Weights of a small transformer language model: rotary positions, attention and MLP in parallel.
Each number is 128 + 32 x the weight over its row's rms, rounded and kept within 0 to 255. Layers, rows and columns count from 0. Numbers have three digits each. The size before them is the row's rms in percent of the matrix's.

# layer 4 MLP up, 2688x448, rms 0.0145, rows 2168-2230, columns 112-223
077:196171106159111039131156119113182167039132108141140118138095107139208147177184152136124126123120136111161113125111113128118165139187173120156098140149072150161090043085111129095137169143120120142132117191115153123131131091097113131100134150128072145151042186107152078102062059121153108115112130145157103136154149159112198119145192123155
078:098150159104151092191106126098150114114121097124100159110137095150118139164117112181113147117119107158089113144159162160140170144114152153118108175112116113150128068083157123093115150128098049148112164108112147155130114166135158143137146113117079168098139107085128172096129104149144099122184144171038145117142114130064174093101139054122
151:146113133119157197156159129143120143142119153166159136162088124122114077164121135105119101128129204131096207157151117142103181101172052133117104104118147116111111083183160112106128129137112165100122128065138144163139169133168110134145090125114143169109183166103081075136158084146163129085119115158099022138068082120063130142129140102127
069:086171122103087173110159133115120142145090094065122180115189092141124128141136165112114137127115081178158126117166115132177126086136049154079144171134162117152158145143145153093137219129117147163086156158166103103153151113133175147157107169130122157142141112057157096138172108150149160177166127133032085131113175080099149143119072116108
064:139148126119138202122161149093131108144148091128114141102168149147096146112146079141111113139107103121129143118118118090128131081124191191129134112134090033136126147089133104122113171095117132042155100090091110170141097119153113155140140072117166099134117172205132155090134160132111143082145137196082123139157137155124040122126075142125
072:145132088131126147144146160157142117099144088116130106108163075138132139122125145124114131113111058204189110131145124131153150170105080138114128099122107085179159174148068088152122054084158141050190172101076155180159088125101117075132155131131139104130155130130167143122110154145101144143186145146040102145094098128115191083075134152136
067:102135151074094127161088111149094175057133168101096081134210166174115137137108148121131167128131150149097122096097088053122059163123102143167133087090105069122066146138149137089133131113131072100155154142111147165143149105087111142144144133130162130133101158124172111118171185112141146124167108117173116139126064099126123102128121080121
085:144111146160106139097138146106201114159074152089100109129123132128183117144098146136166140107164118128045132169123101149164123113145040123085102121113114126122087133182148109085135150108106110161092131168127113065133145151139126093139120135164063187114104075155097145129043040123180072119115083122154098129120122151146170164125135079120
069:176181131113067130117116124088143093095130080112129155145112100122093142132075128171125097073177104083098129159070169083192193125154125089148156072126171119173145160186185100136163140154154110142096126137111101141124134139153152148170116057146154126149116145112125092085130106138096131140123126114203143155132133171078141123109158190107
073:179128145164128179096134131089163172127123168130113133119111136102153102136140144127162136128163123094163122136158136192108127088154084082146112160130109128149044003086122138115164152150102117166154136124152132061130147123178095150141110152093090123124031184101123115116060095109132117094086125094152048113160169143145144167182150124184
074:112138143086103157106084128150121104112092179106137164141167103148128092141093148059082106113137127202117115115210109092136170113155113094127166098173125155112122099163136141142162146135088171140116151162146066055122140147106167145125106165103112174097112118071135146096124084173190090085071142126165062104119124108191170154157161114110
082:137145099164160108140162117104155167122135192108134142101144121172175087158070161046145136129101132210166107124138124159162186134115101102097146138173134119138117170181107121209053095112142128147125089116175123127111151144130135116100079110121182195112101092112162112088133077110152120123120082106103075074111165136161130162132174098135
074:178133163164107116130104150106113090128136176080127152157134105150052140107070122112144200097127103198125131139104113102134089120200148162073164174161144090197117132198110119168159168116133166129103110098178085066153084080122105126129093117104166133124132095129166115176088151083104102101097056105111162184139070101147124160103159126095
068:120130147101166106123086140144114121105109090097128136181159124158084134113145107213060167125104095147108097089103123122119125150128216137145147117123168113156100095100178098169147162102101126072149139111135133149139188108101152154152160156140154125098143129122135074098134114095094150130165084096157100223145125130108093093086141159128
068:068166097121121142163155110173162116047091080112121063163109112115121188140131174093141142103111093081140115157146143176137114116112068159067130085152178103185147119136108088140143150129143146102126113142126121163112103104164144134161121109138109189136137142181141142153136105137056153106109121107040215157113096138107104080114115116134
063:123170160158026093135165128108113127162149074133150166162144104127122137157149129128170124117139128172129145104063144070126175146138155151109148106190106113160144083087123100100111045131130105134071158119148115133138107157104106125074091073128132113167089114078111145160157110133129163182165183163201179152142109151152207143132126114138
084:165100164153093117110182141086148171158149169059167117131125113115148118169168126174148131096119127156135119140085080124155091162154113150097121115122107097155092152122112147149131086104159104153100149104127109071133139132089098077087127068124106130116093137153101125170172137107114139180115131081141165105125084117132095158120115152121
084:085114015079123123177153143118161102141078125124120203115062085113192124146102196076138149104141099062109131151103136136123116144125103129144088085119120140120131097148134115146132113173140093147100121152087163067096150128126099121107076114126121153133115065089136151061047068125133119099114103168152114134140094120115126110121121096086
062:146143135130184130123103083147175124202126104156176118104165131095146087120113118144118117140096086144121116179137106147165149082069149089164145108105166153081173168121145159200075127129143096073114099153112130095141202187174137162118128180127125093121144129107129105113104103132137130136110074126073136152194183133144115095112143151144
088:110044087126138129183124097177127125061162138150139122150116140139151105132128102130117104091049149133134157126089164150123156150112143162104106181195144191134156077146119139198108119126144121101172082123105125142058065132141131153145139115115137158136154140133129165122100103136100132130155086100101140134125168100160182121108189101125
076:131117105156089062147148099107126178101144130112126133161096138122153123183151151074193084128135175142148142143165152182164155133123084110094096149193116170162153099116121086103178107141139158200095117148125117099159109125130118169161115076129126100129142176097155126098152047103161142102113081143085140092111184125110139150174198124097
068:144091157134113100103100137088117098124097198144122136182091076121206136142051111091111102144136106163129166174207083166146126115155122103140070074108133170129099093143185088101141164129108143115077114188127106118123148118154092152097087147144061180121115147088144177091159084102154085127130093123082124072109163116157205144136128102128
086:123077080108091085130129148111129160144122143125101181123081127131150133140124153163171068125139149091143142094135127128144089151104208108132135126086126114116087151106124077080104108209144087162087131116156121154128162098157036124126100062176123125118097081093128132090186077085099133090120084138163136131148145115124130163143150103121
082:175161085139112157072126091157136138161112117174184078157115142113154104087124099152109137068148115116149138151091108121120136114150097116128139161148118143141134114107159141146171115081079163149147144133112100068152106114093164152127142161107078093122147106084106074146162133128119150097172064096215082203143141086171154136083164186113
091:143130114113106110132143112108131130144098147101122118136136113158111068133125135115099141168147131184143127147097092108129160105201081136132126109133082087083147091115117128076110122143122126120116145117106129088113143132128144140103095148156110117145076086093128099132100180077140135105161150107185155081145105126139190163134113119156
078:124197103107106147131120148123159142151116171116074197106159106175118083122102086082089189113156144084094132107140108184140174100118112123143127126177151134132114149079170090132114128125124178107132086122084142130151059201144125151132123165117120119120121139121194162118080053129096115106102152126097048105153176131118164143068130092125
073:055191155142071088106102112134141089111076100101092134098096131113158155156130170147137113158135083061118121124119119102118151110120143161129129155186148115183101109188155116118125134150117156129123153117121115168149039130136168147161151104082089138152077097122138162158059086165076131171091171077169111107086113122160129124136150130149
094:138055167148108203134160169081140147170149128137142147155143135134166131156148132133155155092151083152176112173109087136110138123142091092124130140185091172112134052157146139107145097122138165104057157159156108093110125129126080129113104131170158141121097145143100162087123069106118107140043094141146111079110148111162090164198179139100
077:155098121118167096114106127144083164149119085138117207192126124147049125107147174147094129113151105116142084088173141104155152120093124135173103075132111137168082134091105070064163158115137077158159156212122120162136135130066093081158141123113161109129145076091122089099187128096071114147098135149069111178153108133119162091082131154105
072:172164137154069138168129099089157141156140153079139149136056121132158053140049135113103168146162145145175133172041148059110147133151097099119130061103148102148127144144175093116175131137129149165028149164120078047119175143100131108096071152116113146113122124074154092077128098043174134136142104139168139113148193111120166102105187151076
085:151162147137189150111153090075085177188145208121150129140158141166124110114142137150109133108115148106204152136130158117131116110130109115101147170147168152100136163097139149140161130120091123105127171128176145115132128121136146113117098144106127093085044133101123105145174157130152099104133124100064042087160161136156130149099106106137
172:060172138161112099142116062140113074116174143113148136100111106113121145077141178105111171149029152116153146085130127115144108093082057132152160140124105052085142124121124137073106103149145134180143114168189165118180198124088132137134167127098140175121106121070162135090137116097104084125117101053099120128150091123136089146076143124100
071:075112150146094144125220117137082081209106111146115087116068070140165123127101159137169057095142097111119139127175161165130138136067089088143124084162117066115140101177133099133134135095100111161154175139110126110151185083114088149093132148113208078113085085134129093122129140110184102128140125150150126154108108121129149161117166144142
084:086086124133121173124076135168132126135137072127086133076187097137097109167116111126086148128159100141131140141123155122134130120098084183140084131165149070155105201107149099101154096115128138145158173103138136142151124122140144152147122156119159136099136133156143147138148161111042136146180170148106180100104119091113162115129053083117
082:113135110152117146104166153072149148141093167064114161135164093184179090119080177149123118143168107163111138128201087127197126135133109081125093076060173115143080152135209086174099143111081121144099184158155104066174187151133138125107082147136092160106133130139102153122167098110171107131076139116164101099196110165156141123109183094095
271:131095088128132105138141107135123180146150083109158132089149140109186094120093163182135147164172132080090156134089148097150189129076146103113041118119129119175112106157114160138154154139120222117094123078122091160128155079187153130092138137093141169119150131159074096095157129085096099102174130103079115138095184143095152142142137116161
073:068179158094101150143141115165127137142082100128104139133141105115119121123154192139118188122102117162156116161108097176140111076137066122168128165146146099124150061145125158110094159098141125068091200141091080137084173152114097152096135133169132154126071099111160135129102153161131155106160134087076091152080145096162167106143104118138
070:096190096122141116140166124112146104180135194136119156099215149141144127086146127131107160121167097145157147125137114145205106110117122136145149074151113134101184139111127135114116107132178100082109075136120140090124115139162204153121152043142126106142149148188147153155176196141115172110111130141077092135098156157132130106153083152105
070:160084149130143091210073083184131148033147098099081057098139166122152148144129140073106146188087065111109070129081144126102140155152118140100162206161112139170125124109088155104114156183153089138159114133134100110141075129107162130140130095118162125128160087131179138133150087197114139089121116105078186188129144106158178109154158086143
077:101136152136083158109143153114138108161119087116117065135101121148105117173135123100169144090181119040079163132142185150174073155117110092127106197129140099154134197057120123078151094113123145175142119135158107098131109112150142060137122109148108129120084150158155123110142140161123098099125111150150077102109120116122185151152121080119
076:078121075151127130122114104172140124051159073146114079118053120066128119110135100136149136124062105055177145137092134122141115168077083148118121113091135052138153184133113181095142143145146144142124142082136134157142122144141161151100116159127130108164158138171128125149065090135115092129159149141130213123132117128057157132147121158085
072:118174124098109033076174143102063147083143091136120140152156112116077155132107059086119080085110139104195150129117130120110119108135175094087122199149111116154171127078110160118113177106127124105136135134172102153116140094183132144168137121116141127105168151137143177150123142223130108096146136140153170152092139137080096171077145141139
086:171052099140084104143100103149141197128121223136123153120093106144112119134093143099128110098107134136152108115099101140160135143142095136086142099140149143107121122118146117192167101161096106205135151144142154072145158128108126120157106175105160144120081101090174104145106074110167145130124128125142055120181171131137181143124197099104
084:131132100156109071130185109142133165131100198149134147113090086156164084154072108101128092136118140158179124105112137196123194159166098131113124164115161128101142046111141153149081078130102084139115144122157183084133162163165135196083108188137112185122118127112129163156089076119171156128125128081168150124156113139168172135056183131130
115:083132120135134122203106083135140134155137085112068148149104128158145141096170150170167098069120110140088133101108169099127182081178075172154148091107136179179097136154140079129109145166150129168173124128113129152114120136163118108085126201150194109138142128094137051137134100134138126124113156126133121148226107171094171111162117199160
070:084173118105145092078127109093137158092106113086113116157152150131078113105166191156089161148150184064125114099139097125117063120115106100115154104057092169141139084137076086109058134144153085124149109103105137132104125107108153079152139139139127106110053141080135127121167191211171110121050168076138169174131102140154112123100136111104
074:089136146122114141151178160101122132130139141144113123178096076128161108177164131106113157094128158170142118097158106163191105140124210118128122141169128214090120095140152135150115098122141140119128130137119161137085165148101109137139100138147085158138126048098161123113140133064132152162179073133043119143154119127137210111151146130095
098:048148133113117101160139099122190145077161111076114117086144163078221120137166115167168125118127119136160146158098135129058080102102146120141090172120115171107076077100154161125138106162131092075169160094103197100137146145136179171088151135118049118105097176120135136094103140117162090097129128102144130092084121118120104127138125082167
072:126181124126065116122132170101113102093102113142127139069118079144119158122101089159101108090154130144093120160129120184112185129140116153085101152134130108159122093137124154132130136119100128095141074084143132111132108133124171132148151116138133113127124153177132147112104131114107114073117098128149110128095130119147097138068125127160
072:147104094164141147136131135093130149145130125136105147103143143136166105182095120131143089120141108132177155202163184183138098172108069076110110171127114136052120082127166126114131150105113099142117192154159213095125215103147101113131089081162106102114059077080116138089156099138170130113125123196156000105109138069129130150100169073137
064:121114105096105132132110154170085115141110122129154129121072118151127112183122116128143153101161132165130119136132159151117148157159101124140141120099165123136106183166104106118087115132137154106170126146193163145115205131085146127058143146194144145102073098086116092097135087134167152113152097091154080075121205092098166100106186135151
069:132121060106126155084148103114145127160138184100173097191100136087089145129050166112147093104138128074213183175142148152091094152099128097096142097130090140146123077109122148171137144164138137167112141121141132115112110074128143100118122140097123135130157133082132159116156119165135100093109107083064180115110165123119076120164162164092
081:148113183131124045115104139055093154147115169145109151139093096166124147142148129128128115083155171122089137126156115165141131174113153104165126142128116120103157177168111117129128102122132131191133103136116126137103119140113082088075092046133108154116085139112128171065203120076103130187124141149126142102152131117101158128083137153117
067:029080132137115200136205151162148136177119108129100136096149127182095149137102124122144081113192110137138122111140127170128145117144098181185096157111098093198107109088140113126127077106129122142128180122138159106140193174140148096091123114089164105100116154147133115114146131115130146098100103138127126055070121103150106148099140133134
073:129112049128146111139135170132164121143135112139067066147145120161085149101142131138142193086134116073118133081111091137190089143050136153100130192191092121170125169141125108141108164092110125074142163137090143173145117149096140069155104080135105121146142072102133135090155108166087165107151074104121103124130131097172155130131105107137
071:116117159122144095148108130181108165107118130170133116094151136122114105096131069118044135179051104161188098101094099162103166101138090143107134178131144127132121075133136169101087153124130161158152091110171089177143148147152113156120130095165136132144110128162178097193100080117105148135099145136153063115124146124122118087106148155201
070:129209136123124104180129139149139119122114133108143102135115156170124127066128127080046175140097100191125091118165123139101111126120077192147133113143177168144162050089094126145104123122146168074153106136124117126081103172104156141158116151188195140092193085131138101133198118120128097126071106106030152168100138158136113133097070149145
079:133063081152113094116168117123111189086123181160131102125110182144172072175150125122118089145143203113186132155190125131108125157118116153126117189133131161113113077112116171137109075177145111182172145135155201180101149157112115114120101160169161140132160146155174095191183078143097133136102104143136162122097174105163111128081118053160
071:094195114115126156132149178127109143172154106142122041121159135128118130105129148127102163148105097091131148093103107134156088139103154166155151088130122068182171166043147146145132123080105134056170152099110124073146126135129144100126115127100178068119136172154089141152103194108103174107181165128155187143170095117130157119111080113133
079:128094139128091142141158126039100107120104147115139121183070117116086087177125090102134144125139202155115161151077133143102147127121123078124096160194145138126147111140181110126136111112129173170073143086136090151073157174164120093128110146156171190101084115150169135098103074109124141118122049116137123128078137098118144157076191219123
065:131132211152133097118075142129091084130131168083137113119140109153136151106134140140086118189128116203170123100137119123197155122161079185103110098148183104110130133103143130112162164138132188151138114142170131180168112123132181136184127112143120101118117093186150127146124147093159145130131114099062107131134147124158121112128092153170
088:137069134097143186165174106168135131214141165110133128212108090138111121090093196103136133084040082209156098097083108141176156091124075115111141153136139121088170096157148128158108166160103137124086143147112146099122142137117092168130133118128167184146128040097110118139158079130135131134179106071114075117115108137147123135159122127141
083:118146084118087112084148160158157170124106105103137083121174135082146114125094133158105125165151089165137102126104148084124115066140042169129133158115116085138143056136151184096074106120106158139125182113172117081160116158136145146137124156111128100133119130134135155123066104100106113110099147143183112154076079116118101117117153145162
# layer 4 MLP down (transposed), 2688x448, rms 0.00965, rows 2168-2229, columns 112-223
063:043078114131136167118128151117117109184120133143107162141108144120088096105076116123179166112177080120107172144133146145151092118114110111100211104172204138095156193168156138162163087121128169108095150117115101116076134166177102053133121162104151160131134083145098137107161204095101128157156083145119134127047111119175082153131118128116
072:128109109191099103107182150102098165141140157156125107099118193116157118127156135110177120098137073081147120124097072106082037114105098133128194164139120106105129143113063173146120099147155164172109087148133088068105140096117072106097120125141126142101075150121122108099077133127152101141090149089193096108153152098161100190081123158156
165:123125127096069084087112133116134141068155138091128123116133120096129130086152122163083172096174102099091134067115142123128150143148165175135142159138146132131099160106111167148108105124127169163183097153143167087134099107133098146119155045147152112153094116128105185108086121156093100153149112134179162127133168131127101129086136099067
062:135116125111163062159188119162143124121134149177161090100116181120086133118131124113207134095101163116139122143114113099073128155123162151123123108129166152166126066101084152103107084156115141143106102082131115138100129091088077089108166189063168147099097096165078158135100127135102160121098125156217134149152104123178134146129148130106
051:111141117184067118128102102132155144092076147122196143101130133081169141167115173144195105050179182089139099134118128099144087148130109090141150107097132155116152143128064170130157061117125129165086132167135127086107137162122142114162117137231108162103128123055103136078087115160152128158105083075154152104134150128110164146110170122162
061:157095152138131112122127111140139139150100191146111143122156160116108077122127111101117116103179212091124163114079114096122125109142196142141159166118141142136066071133145156082165185148090137145129128146074142097137136087177109196127103088154141161161076132129108133076105118045102126081185118139144128097184121136118136158182117106127
052:145153089193083104105146165118126100171150108121190162091089086076141080172160125099153139087159132120134115120159175167116175111135157100123153142147135179132161132114079125142103118163092147132146092123173148120181120176153106136074091208200109161064136134121093169098148101136132099142152146121092127098140187180072123139092085122168
073:099154059121124106102142144153071120112177126208144124133121163128049139122149142126083127133061118130174126084123157124073119149126128119125205118131121084122132091066152160129158103160164145079113133070138115159104119096099096118055148182109210125117111179103135154115185184158107172105135164119141129107149128108154118085154128156155
068:125078087158166107174147121183095208141142183165128066074160138132144098146140129147154180132083138170138139117140125170112069192078181092151100165102090136099114172119077155138116124143145133111200177167120135112133131126122103119121131172082090174093096174169144138118098139127146108142133106110118107147140120110178109158157064074138
068:090153157066126086142099093134138087128105074089162113183131105119078158098103108153133138149092087133055107153115143116140118161115137193178114098111166170096170209134154044152081105113111142121115132130152148214149135129141137138162110148118142116121182093197151147148204145133091158147145118134135167181128115119111090134098129163051
062:123094082119130103111187108138103112173173128127105106116110155149127186094121105174226154122122063036118143149066117150118119150101150160145113144067101172107128189089152066099080126154217120096191058112119150206109102063157110137082119113109128091142152133160106089171121089089048174111164119091125139146152088102100101113065140156092
069:153167167144109119099103135181116088161118035109126179186125144085055143077149086197145070170176152081134147168106133125114168102136144172147074127110120122173130108115175154078204188148108096135105142122105167132156070102165129162147191122157084069190148122152065119187124135125099177132135140129150158150106088131112122101165089125120
069:122141091146117162132133091163131181148157112134148130112133166067227090138181129133131104120127211114128151143168145158088165171055138121140130131062107160112138167063093121142118053142111141144171161128144211149108186158130073155141185105173127124118135112128034147119113127175139162146159183172141082122170156159159151128126121094193
064:121112124178106099182148117107097156162118181114169120049127140091169126144088147050230130111184189149120170156152101176125076165130127108104120144131108121140137120179081153137089106165173168191112113171107139068104104164145086088108127133106097127104118118128113175126123126096145090116099150151162133084122108177159164157105118098199
069:140105114162125125149151158067123143195156129147156183044162138113195086123129107187183156122135154124115134085133137119144104109116207104155183156185092133111122161130106144097116084135123140186163143128149147096139131181097076090092142112125102121112079123055091114059084147127163089140129155148153075097146170120128117158086112141162
052:141128049162117132130132105174173173079150140142090113147106113146140110110081142078114097134140096115161121112141153124139103102104082116111185164122154104149073137126116154128165167120119140110199100174087127145127148117152149139130140107099078178102136088159147080169068148200151092089132099115053109117063135124139078138173097085096
073:102174130090157121089111084156139102075095105153101115175125132134113091106135155100127125208141132071122086157159140128130198112130100114144108145095134152117184119116140100112096169141093153095179111088131177152118195126154169170183122146145173140126142140157169156104093128138112104076153099147158117152177150181157129078119173104152
076:131155197121113155107140157109078166123191126173039107137175182165098149132159102179151117098162099177121118110179151161076145090116153115146168154168107094090136183117157200108128121108142170136129125128205082097107159083117119113107122167090143153113137129147150120174161150138171127170108130148110102142107182100158137116101171144159
057:118159140180097112114153171103143098135106139106110181102163148094121111111114108108124111103174167111157143078107097148075153117159173151087148093152084077124095105132080118067166093111172133162090115119132074100095028091104038091118116062171117147135080126087122154145124118174167104124098160095188098078111090151121165152098112121133
078:133135128156125128118122144072143098180117132099107147094135149142110129164152088113194149128208073128132140142144119168153101078138107102171143155089090104093095126117127088081154139119103127123095145144141091081213153103124078167109107108176077086130097163086094116111140122157153111158071202145148142132151109159089072125142106158173
061:126166141092176142096138159207150069169136128121100118150134114157085121107119103128172152123108041110135070122135061094102131158148129136162088098083182159114119155146194080147108165155110100103137124071151137140164130130143178095091137204098146151125129162177127117153113198024047124152132140122168120168123124122163107129104115161111
047:144111104143151128164183157141105150143184124114125155115119171188043117119155151161081156099155127112136089054055148082107101124094108151125155151115156050064153128139100121127140155145122069098109133063130158117126079131129137097166159131132179088125105122167070105161122172100121115092099145118184067157140113150131085095135089112137
087:111173186139153128092078143156155135149146149165215142168168129104143104131147116160116147139086151158067138177153109119100213140150108106115153128145155153141214138151131169173113116081084142126135142111145190134120104176112207129126193219118124129165130148186107183162122196158130142215142114077127137142159142159113104068139097168156
076:092097166094167078141128126114089130093141161085111109124143120154078153118124145105103078132084143172159077115151144131137138155113145127141090073037169120076139119137137100095129167127183110092126099100165059163112141143153067086155128116115165168154128128196110197148101118038133140131069147167074145096113078208122149186172091107099
082:087094155136112112117174165132112105156147210115079097132152143071123178173141080145179135105139131137155084107149177174147138134113101139174201149091137147127084156143073113125116135128102162099129112153186101148143131118166112121102144053170115174159137136148127174091065143172177152115133135124110091156110132149134119089135110094109
060:155057093178145142096119134181101111114120094126169080178086138103114151174168123168144083132063124169122125141103137086110070152150151105118160120075140111154132075126100168130134125135147092116113160175093155152099150087116121156145156173129111110139100126160086137153135156141101157139115108114157137139108116108109102120198088163131
081:092080067191108108122152226155111191119188203168172140094157140147123139120152137128172145081139145147128103124115110157106067169091093083076133123129103098120138160130082113124130070127166114131149131118116179073104183141132044068095132142143154169061105137118090153064099184100152108118138136158111104109121162101157155147107098114148
093:148116102105140096129107053114079102133163122164068137144109145139100114138104138099122114159154125097092169110119138135148075094091146121125140122103140096126103181095166153188148148162123129143165125151107129162137134093141221125134167109146131128126171117169210066136114156153094110142183121143117121156123085137130121110133140136105
070:127156118171073114142154130107144097143167144099150136063131139089214108136086127099156145086141214120131179180084078109082084141109161134098132148127144128089119125166097133178061121109123121081168128108135151130145102114175085187109086136131100123109141160133102113127121153098175133166180127097200108093144126121172094190126090100170
059:080137116099164137150131147169124165095154100203106111146181142152056158071170127145130089120107108154107129126174100166140135147145127139192090126143180114131169090094149153117095161151140107119163128100128183147086121113129130127161139144082151096148108095223085169179128156130084167122104122114115114156141068151195108189134087097176
079:098075168068117085095100113164118088133102086099116128130113112078129149117163083137192104188127087140096098147141104149103126122148130190143064126115123125135163119134121138143114154118137156145133083126096125144136084089122146172197142170133133121164176067201155127137058056159101150148090113127174163183081084114117130115139143160088
184:141101132148121106144154160104132107118105155107115103151163110099155063175148126131146100134204180106133107206142131173139127096138170142127069124099170146181084086103120127176097146087114133064148092076151168112129129146153149085163124134184101110120145173152170130200119120133158185080096147160171094161088173157162149092130147158135
062:118096110130143108133082152160162174112176138088116165157151140174096126108165145142055154120152173167135107140131110093157172144151133131133124113079164185124079156061144114104152139157158116115128078118152113166113123144130182101162099086121091145099127127129149165185123099115067131159103109127100118140090099134173140103140084135066
073:140163130171104120143148142094147124136088171127200135143123170120180158116121133124165107102101164142121151122097128091095114162163136095117210159116136137161126030153086157152108091115145137109120111150096131119144085114095138143075190102140097127117082100080099131094108106148180056079105112121107132110162125178071094157116153148144
083:160117116083149130152082068200118126102151057170150116151092147111051155081138138125118140125072093102134100133049132133101124140135105153078163134133101134115175094111100161100140172144184088136089087148086174195096066098120141167133143190149184097149132137176156150153140118170092143056166088132114129138156091110125132104134126159145
283:089162122165153142255098105073090136167083076145143141174082151119088090139128190068147182103141102112108119152111147085134129119143149128124108184136180117150088136127127155152135108156114096091114131128080166132090107130124127158047144255137114126136165127120133128114139149198140135066151105134104159125113080120087084088174137149106
068:185129092175079087126161156063139128111157168133140174109156152080151145156094092125185104110176147114112117111137150097123164150096191105044103167083056117142101215079093108107132048184159165143203072144156171127160111108142086077124109061130106159103117153097137150106116142137173099120142114133153104121162121120114145148115132145159
061:165141134121109094110114152118176159068098139115181110134113121116075145103093115090132078140098151109112086138110090119129171173152135116084093153111115095178102153145088101148132131161132168119149164119112087153162079117117131076135109173110112154123074103084163121084111103089155166160142118097220086144142099090111165157117118166117
073:113141156203063119119152185090109080216145150125124180152169106118151093154108128179179131057172194123104188106124120152125124060070163119118121103169136122118093149156146096121139111094090161152135169146102165114158156119152110127091126085185100177147137164084110111093117178096141086160151168160142086086112133118122120113117102149189
066:145111122092185104144074101171142140103146110140119154160143094132172109102116150176054110172025078160144112147151123100129200135101140126148122125115154174110119074135129094168124145133123091081114139096089159209134128115153183171153093138118155140128202146148125142157121107111129136169113125111108121128142059103114095091150115188118
064:153129154129129149084138124127114177186111215173153147120181143168111075164130150169111121112169173174136148093173127178105107151137185109121131130169152143186110113119096145133160142068126118121102137110063180072139130123135097087149147159111150155081120167133129142080167158124159130131117101128093142130134132150232098081141139168169
072:130127110150118171110126094125140103209138186143113161091164103110217119165103158198202177120140152138130115135145188083164135153098150136113148095143140174108134161156120140101150064134108099136129133119101106108141097150097148109088171145132107110139135132093099085094121122074143152147100108122131129075169137134135129094107134143118
080:087120152143191177140141102121097099140125088094103113129090169123091105093145118168115164137110079120087136127127127168106167137121138151126120143109152117135135118147139121100160215134164137134099146126078123147078075113147172207122155142118122096173142100196082149173173141148080110094148135110119168166140088111134118121180100150127
084:141120168092175195073050088128112120124133117054100125169124157103076131046165133130130152185102086103110090150131110114159170087123161171155105133043130161123130155121160098057163218134134159137097072129089101193110072126101170156148150129146137051240127094183134128174145143107093130107143124176094139172173121133059077124176130167109
108:154106118152069104090106179144095129107115144125172108111119138089095109168107095090121172137125129141152160098145133189100056150085151048094166132194135060083136128121104172125167147104099111110097131184145108116112149111108083110102167118121080143118105122145109168115134155162179129156127118121148123106118125088203141134097128078162
059:189080063181072128081155095162148110145185205184164127074124103117185130154126076162207115098079107158128110124061163094136122134128175089083126149166073148117152189121141138124151090112129176126133174210136143101151084151120074150106175216140100152092135175119089164120104115105139139129193138101129103109098161108129172138139054129172
064:119108143199133121109117111142119124105133127090138150065126157144145152131118105084164114156113098126087194159127124147083148110164138116100134156104098083173112116170049180112080108148094176144153143135105109146152099127143075095093144158128148132110087133113094148140099138137146089164110210139191106128169110158136084140108125100176
099:156131120135123135077104172088097150164129139166153146165139117160045162140122152146108122150136079135123100120167118117165117115153142197129173076146158100130168188115145095182135161091110150182125102141115074112106153084103143073114100255143177148122139076102116080140131107115128164158086102155082129144131136144163114123076138194086
072:159102132087183163121087063147122107143153114106083102204133173123139097103138156155125142147074127131158121132115128089196069130089138121133122105077147175106128152079179091156161150166164111144109119194109094146114124104124147151117135156120152124166192104111142108168149120097081189128151124156119126125124105082112141122184136184058
060:139142185075147135099102100153139137126129127091110094210163106144110165067145117139064109138088155095102132099134083119105195089164155181123110141153134100145111133145145196133124168163133137126127067115119064159136086122119215140077158217086146126142197168158197086203125118125100134186128107136117157158139060170120133074127144160097
060:144148145048167129134089059098107153132116146108071139161149116149071113083141177081097132195082154105084193110113149104137142118111154125124138150112134094159132059114199152138154132185095095156123130101087145144124108149133170153155113147065145084179210120207184146132146134087077156143151083164118112171119073103120104102196080142115
064:133107179082187097142100158124123137107140074149125153133154130147145102111161110119159168138120141127127083097133087094139159159139138152216000109124173143169156172094219101110128128111091083120148133080110127115137093145113118133161117135084141092169159112216092095156125104000069192145083093139161150145128097120180100147114098130126
072:094142092144178135109136089176160057144130075130139083090118155100116125080108125164141141181087053092135118163089164086137102102145108132104123137104116152147121055156153096121131129163124150121134119106121161138163128104128207177207166143149138104129119081157133144157092085066086123091130073118122089103096094140078095156119102068118
073:177146095136147125155064049141105125092109102074157148173112131136098171091166190162073146177071102143111113161117135111162119133128123128077164107104120156103145102129135105116160173157114111136109091147132101180129080079114190202143133198156127102177144116136162098166133144135068117128153095120120183167157124118137111108165141153087
063:112131131160141127126155069183081069084146138130178140133105126106140147152123123075122089126069166163111146122136171120067114143178134112142113104116127113140125055167093198123132113156145175164103160133113133106106147093148102138090185199101150177117081150105128106143107138061126139148116147166116148110151157157141100120127167145118
062:167127110173084146133176135135148061119109152078097142171179121106159136201116123153201134068210146084108148131146103144175136120113218114093166131131128141091137178125095082139130164098149078102135124132100148125159138094168142098093113033150135142108150162056105136099123169141148128112175161143164140112174101111106119118152106134118
064:201102098175058118088119081118098100133139141115147164078151136099156140182140076139202119109186179140142164095113126126171139110134211087062133126120074106123107168127145108148129115118121099132115123156136131139145135106137054095085171116115071122096091145076105120097121147061156176163159169163201073115109122103085123169149171103122
069:130160156134159151030051109130113023134135103078094171207165084094113163085119078101138169140149108131074159128096152136170081039138130114111194092103121133116144165198224117134132218122109130074127144127083092140192074113136147140069162205184113095150137093098117110115109176091111127144161128134135115156156106133085124110195159185103
055:163086124115112111164105065114131101100077119097122161113091122099118122134099118085121085105130164147125130159170171125104137124162091126119135110135129137130043082232062116137136101160171206160102111144091101155103134107112139170130154172124117152111134023121152136081150092169135157133109087114096127098097158133114114142156161140113
071:132127056166161105099116152163089190141174163151116126082133127098151103123156142168138140131125099139146118131139159129157057145148142118159134149059094122109135144150111162129146099176119158135206154159122167060194119112109131139126205166135078114164117120110094144113071124106122109121141129158111142122171144210204128139164081077173
055:087128092111129126221184092103168149178088122187146150135202189112152128134134101172170108120132162103129124133088116146131062125100133121150160112085129134117150082120108067165096069098163054086153100117085134134112106121163072138094102091166127098140097162096077153116107100179147121116152111153170088121170059115049133108109159137055
080:131135122143091055092140168090130117065118124154053137092158192111088138169185062190183092131242136132154177089134152196120109149121158119113079111082082093130082188090108142155118133100137142135187144148186092107102150112184112093102153135146106170064043184135122146108090161112137125108085103172197166115095080107149132132109136143137